{
  "n_layer": 15,
  "d_model": 128,
  "n_head": 4,
  "n_kv_head": 2,
  "head_dim": 32,
  "d_mlp": 320,
  "vocab_size": 4096,
  "activation": "swiglu",
  "norm": "rmsnorm",
  "norm_place": "pre",
  "norm_eps": 1e-05,
  "positions": "rope",
  "rope_base": 10000.0,
  "rope_fraction": 0.25,
  "qk_norm": true,
  "attn_scale": 0.177,
  "bias": "none",
  "tie_embeddings": false,
  "parallel_block": false,
  "init": "normal",
  "init_std_qkv": 0.052,
  "init_std_o": 0.0,
  "init_std_up": 0.052,
  "init_std_down": 0.0,
  "optimizer": "adamw",
  "lr": 0.00442,
  "beta1": 0.9,
  "beta2": 0.98,
  "weight_decay": 0.049,
  "lr_head": 0.00954,
  "warmup_steps": 209,
  "schedule": "wsd",
  "decay_fraction": 0.87,
  "decay_shape": "linear",
  "final_lr_fraction": 0.0,
  "batch_tokens": 32768,
  "seq_len": 256,
  "doc_mask": true,
  "train_tokens": 216400000,
  "steps": 6605,
  "dataset": "wikipedia_en"
}
Each number is 500 + 40 x the weight over its row's rms, rounded and kept within 0 to 999. Layers, rows and columns count from 0. Numbers have three digits each. The size before them is the row's rms in percent of the matrix's.

# layer 9 MLP gate, 320x128, rms 0.178, rows 12-19, columns 0-127
118:460421536440592482505583457485512457491564435478513486520526501471540518479541514516517469491469374437486501502506460566519558441428439441497565517502531549509471439495554514475524458496455483524494551467490494566478482513526442519504524544488513476519445525505532551413462574547515586516479534455476515494551545514488524464458478486513463517551551537547448554553534482456495536483512
093:492437490496495528453557487464442489435544527494496421476576568521494505475503531572455509531510528452486512422461520519490520446474525419542561479491515511485510503482524532440492482521473505515509481506552462512501466508519529525411467459529513493514469561509472508515469523474542525490520494517483481432528536464531464418557461543484424465596475548575450456506457585476512393522394
095:545523554538570539467461543524502524525567368514502441475453492510430486446450530510497490507506462456501444573501490466484488450427482497494470531430544559518481480485474482508471461546531507512514522549498507475470487497463512556547590491562447502491506497571559525527492476479517443488505524516463568520495548583506438461532588552439519520561475441500540589498487565491478527479492
107:442441466458507473407525498519563562505515489533466515516597524430502499508510554525528528500565481543431463546442522479526488511561508447486445516552532523497586423479504539446495522523461448515502465508578428561471508602519494460444497495520490434429558486494541524490524457513503501495532493494455582517516452617495504488532488528496465476513502545486519475472468456508506492482420
099:545488470494513457462565483490525509545508509488479482560488528497458522527449508547448464436524505503430551497469474538393525510542515517524549534473461500519438559497457488514599478511512521487482521477507509538410489454541444522500434477538505554554536458442550531516420427517560458458509527564495539490439510466476563517485527451509528529504607595470417523440496501535490518523503
102:542440425499478532493519468407491454486492484450510509461563564407495471558500444536499455487483498457504464445487514482507493462430537402487486505560438513567555500503490579501486489498445520539470506502476552514549473528470484485525424538535510535474502457529533517509429439544424468484450497500478546504401438502487498487518557468485479476468440472425463473533475497531545415501444
095:469484477485526478495515529523525454497472483499463475575527522523434506512457496439468506530520478459525553471485511439516489489498521446589503436546535539566547474456545560425476516492509375469514505543480472471559475479491428523539519497555468506496560377496515519481484460433541430477448516458425546515507443589543494508538534464464421489536497528487493495511463549474467571467493
118:538494442513538559427522556537476437518572509499456474497500439551440538525584463518487506561476494465563578497500487496508475528510495545505500492513511427545461480485530516523492493527491481583514575542471510573475504538569499474436518498596501501423425512465582549476573495501456477520493536525431496442470427492582512476510512513522508508500484438507508501605526444507489539495496
# layer 9 MLP up, 320x128, rms 0.163, rows 12-18, columns 0-127
103:516503520549499414522488496508510504473487520565512521411458461503521499478420477449551456548467535526518551547424472495419486506534533450464471517511424475471477524529476541507447533563482535482488552524441377449459545439475562578570519488467449537508502525464476511539498511473528469511545504537481541443573492482529516518446502553493504502515466494479530568494563534536558561483423
097:446521428424543515422539508482483424411470528431519471537446494521549538527460500441524450523507517543429508507582526519406564460490496458533518503544545478454448498477465471508470529499450419536494532542525548489477541552513540480504465561476500456498473521482458502457445506520480494435469540496567515486496475548542541529507457477528536543420456497444506525463474524511539580536430
097:477466575448462465416506487438536538492479439518504474549526484447422476507542532528482526485522546484497515479414471476532474544511470510513533502500429459510480538492459540451580489497507515542447500449517471555558465573548463502491474557432479445546439518403460477508536460474472462516485471535474586434508494471505515497476464419479531504469592493470492570455447542537516470454550
105:499550421512500580504423539576503486441581486467478491464454537471520542577529512495550506475513536418454520507451472432452532520496435567433527498446545549468448510487521462450503475504464537535486512478543518581518572503597480524456479527473489521425439492501530542468506538511478567486552522498519530492550534466464488449544511462483560475520460513540567522448548527471550493483527
097:485457538575541445492520486400507513538542440506495488513467468462497504553514465522459478479500537523404534510488520518487527500474507471454505453550491485474462557487443533536500505480534492472500531500491435496431530512523464526574567552561528465462519486437438474516556561535444489568467431484443556555431536476507476579473405469498496523565565576468513487510516543493562511431489
100:529541496521517460536470461439478513442413569467507522407453495483558473558523495535506492477501500495475521529516487580468547498542496518504545378460529530494543427578512507492520538554497526557544437469545503438519479480403533476483441514467530515550493470529473499518514519523522478466482486478574589474491462510576446516520472480487427457439483438452573512520519477521504431513494
096:531508453484497517461544509459608479447552483529499513533457537448481484442543436551534537497518506445457599516490413454463501508499493482487527469457490514572459471513494552540527555496442462406472524445391475444548506549441497437430545556478472428496462534465539554445542550484465456494493518422465522490533471519500494549517496491532490504506539484489416475498550500483501491505498
# layer 9 MLP down (transposed), 320x128, rms 0.161, rows 12-18, columns 0-127
096:509486504469448514504512521507521507524528447483467571621544482533507446513500483508490517481450411507462486477592474507537482475510415451546485541484465518512517432483474474530524556505505499593453502510530552494480541509585452477476492565563537516499494578496566533439523526506546577511489508515408474613519479506468505472459534458493477577519486525489530514484606504478550495524510
097:513487553462480466538469559493463500446476565470590502540503524427527516408531453493500428445429401481459540525500456486441497521447449502525522473555439538509483447553502499548450557450506498544511533506549560508448456546513503473496446497450521436475460513582486491462472401508539494436507459485463537533504458539499481495485536435517511489457512500453442525552513500491494573446506
097:401483460509486482469593551472479512522486479505531509544510507524539541492547453550438502487472449508507495542447551492495532472512502534605464509488520532584502523476481521578594484437525475519456459510472498469542509499457462501483472498461432531511541600455544628458427460511515480460482464491476574527515507558562477512460484500543510465507457558520491477473467533521453431458489
104:476478510445560527551462446516478516507510483516530485456516519491520565435482470476495502523510514523437526488499569472518411404540439521489534511461495503525409490453500479525416484485463552455438551526523459489486538511501464502497517488449510474452474472520526615425441462486501489470435446492488556529499434488581518570503388490422469504483479502552472463484497494511435440506546
098:579528532586485504538522468537567476485489505502527469494496479510494517516511579478427602476471517475516484518524463499498390473456594542521491517464500469511494499483523485516524596514461506542442498477466497402512525524548531487501480556458486444538445501508433408569514512452506434468580527440523494512448509534484494506574527433546507470486528412491529520491512463472431523483496
097:488517459471580518490539500517531488578516565452508563432418543504555582574508493464481472496471524437557452550461523540534535499494506511513501426498455564522498469465533473472459491431536547496488463518489524548504508537434493549479396470481483519528479447463475429448512497442513498487502539469541486482463490552539535493526492436481570487551527489439575541529560498547548488431555
097:460480419505605553471498537492558544482486473539490493508413500451460531467509534579502568519465518458502548550527486490433451541492489483562504456521494529613471469545527538575463538477506489453528450452457496525493488526438532512449509503526455502553492501469477489366507521580461460549546488547523514480510569481540476505444526552519485498455517470509440494562476523550518482489480